From a checkpoint of a small transformer trained on Wikipedia: 15 layers, 16.2M parameters.
Each number is 200 + 30 x the weight over its row's rms, rounded and kept within 0 to 999. Layers, rows and columns count from 0. The size before them is the row's rms in percent of the matrix's.

# layer 8 MLP gate, 640x320, rms 0.0806, rows 36-41, columns 0-79
099,182,218,188,174,187,157,170,224,170,213,188,168,200,178,179,161,225,219,193,256,241,218,179,193,160,197,211,153,234,183,212,191,203,234,203,229,221,197,175,244,117,248,174,252,259,204,195,200,181,180,200,164,243,222,173,182,187,156,177,171,245,260,200,208,199,205,212,140,163,209,178,198,199,233,251,216,212,173,199,230
104,222,215,173,203,189,199,212,196,194,191,184,192,175,241,223,200,243,244,271,221,213,186,259,135,196,212,198,163,201,223,256,233,241,205,207,203,147,178,238,180,209,241,179,194,119,193,185,190,183,192,185,241,228,159,231,198,248,200,160,162,203,233,214,182,195,190,191,215,214,171,233,198,219,174,210,260,204,199,199,193
102,247,242,203,218,186,193,170,172,194,185,176,216,215,155,189,217,184,161,225,167,170,247,190,196,191,221,209,171,292,153,233,147,211,209,233,209,140,174,276,227,209,157,198,215,194,205,178,201,269,224,240,162,157,226,228,228,222,236,177,196,180,255,193,248,214,152,192,192,210,197,192,191,224,181,199,191,189,211,170,256
103,222,181,178,143,229,188,187,235,184,201,231,236,182,264,203,195,193,205,204,286,165,215,173,186,213,220,247,207,161,202,201,193,202,225,138,164,187,191,182,190,166,201,182,179,176,226,171,203,217,220,179,203,195,253,233,218,158,195,174,201,229,181,190,205,262,167,214,174,216,149,214,220,265,198,238,162,158,192,208,245
098,224,201,232,192,244,187,211,247,195,160,235,181,195,247,155,202,186,228,178,206,171,248,169,231,203,180,188,185,196,273,243,173,208,202,154,202,249,182,196,189,182,208,153,196,231,162,162,272,201,247,172,209,199,228,280,229,173,196,200,183,150,188,214,195,208,156,187,243,230,197,216,176,203,216,230,209,213,166,191,195
102,187,193,222,181,228,236,228,181,193,164,224,212,182,252,192,187,233,218,220,190,210,192,213,120,226,230,201,166,157,153,200,218,230,150,208,198,256,266,225,258,183,168,183,218,187,240,214,230,192,219,219,217,201,206,217,219,239,251,191,167,176,164,159,217,177,218,208,234,169,173,176,199,147,213,173,215,210,182,233,208
# layer 8 MLP up, 640x320, rms 0.0848, rows 36-41, columns 0-79
098,194,212,195,215,187,178,188,179,211,222,193,227,254,273,123,258,191,214,239,181,188,189,194,185,196,190,186,194,260,205,156,162,184,144,235,159,206,254,158,215,161,206,281,186,181,170,235,176,158,172,190,222,228,180,162,267,159,180,170,200,185,139,161,186,191,169,160,152,216,181,245,227,172,210,247,187,141,158,234,200
103,204,265,220,204,222,223,223,219,253,194,176,187,272,169,167,150,251,177,193,232,144,202,173,158,164,166,197,195,186,211,205,186,177,229,163,207,208,223,212,228,160,212,154,198,185,250,160,230,147,210,198,201,164,187,213,187,258,204,253,170,233,196,228,179,182,211,156,184,255,209,186,186,230,185,254,212,223,238,244,201
103,226,174,170,237,126,218,189,177,199,198,149,197,206,234,170,214,211,197,162,198,255,204,187,189,187,209,196,154,215,169,192,196,181,188,198,162,248,200,200,217,222,201,224,219,217,207,175,233,211,169,168,155,211,203,202,219,204,241,225,217,173,198,222,207,142,246,184,205,208,191,203,162,205,220,200,254,187,170,208,190
108,205,191,257,194,230,192,177,241,176,240,239,194,165,204,151,159,234,210,220,181,170,163,228,245,231,193,193,193,188,212,203,225,196,221,142,256,215,221,264,231,196,185,222,177,165,197,151,198,176,187,182,238,198,194,224,224,226,181,190,236,175,167,249,208,140,205,234,176,241,153,223,166,199,229,198,208,228,220,190,233
098,225,197,232,209,211,241,243,208,211,169,182,165,181,243,141,163,209,169,224,210,228,197,188,219,191,216,202,258,188,231,226,246,235,197,229,139,175,183,194,200,190,191,173,219,231,213,195,239,134,154,182,223,202,187,220,159,232,208,217,184,226,182,201,221,156,180,189,235,199,166,185,158,195,191,266,150,241,161,212,228
111,228,207,191,169,214,204,158,221,200,147,176,155,227,239,242,146,179,216,203,177,195,178,146,161,175,199,214,262,189,220,161,206,208,189,177,186,273,269,250,261,220,240,148,202,223,185,261,223,213,196,214,212,178,167,170,170,139,131,142,192,218,205,211,203,196,248,218,223,182,153,199,203,225,240,237,206,217,186,217,239
# layer 8 MLP down (transposed), 640x320, rms 0.0689, rows 36-40, columns 0-79
100,146,177,223,247,232,218,187,160,243,227,212,226,232,273,158,197,182,217,221,196,168,179,135,156,269,198,245,223,173,167,217,244,184,195,269,169,216,223,166,189,182,191,197,245,217,171,227,194,206,288,209,230,225,255,207,254,217,224,216,188,189,188,204,196,211,186,159,209,288,168,212,205,189,192,252,179,220,231,166,167
106,221,196,181,187,145,239,163,220,226,184,215,217,164,218,189,194,179,232,200,184,198,218,203,192,207,205,230,219,202,196,191,194,216,170,249,173,258,167,204,192,187,155,214,153,203,120,222,230,226,223,208,217,226,156,227,291,146,189,200,193,224,156,242,239,197,143,156,222,201,223,188,216,190,240,190,204,253,199,170,148
102,212,219,183,201,150,222,207,164,191,178,275,183,192,129,189,168,185,211,204,137,231,136,254,189,227,187,219,204,151,192,214,171,258,187,209,197,136,238,172,196,286,189,214,176,190,174,214,174,214,125,192,198,194,222,195,211,123,207,195,221,185,182,182,237,182,171,206,188,169,188,203,236,199,237,207,196,253,149,221,215
109,163,156,218,198,178,204,181,252,206,214,202,215,202,174,215,193,210,203,203,188,199,239,237,203,211,216,197,260,195,218,191,153,227,204,167,221,233,184,187,185,175,202,223,193,206,195,173,189,165,189,246,219,213,152,176,160,200,249,203,225,185,247,214,203,181,168,232,179,196,146,199,206,245,189,184,164,224,175,240,226
099,184,210,207,155,168,225,193,188,203,233,186,207,186,265,167,173,189,189,206,164,219,196,225,222,187,216,224,209,146,233,127,146,236,177,155,186,196,169,204,159,192,170,222,236,207,157,202,194,145,212,229,193,188,161,252,229,244,152,221,186,155,195,175,236,181,157,175,146,191,191,196,220,177,206,192,192,218,210,191,228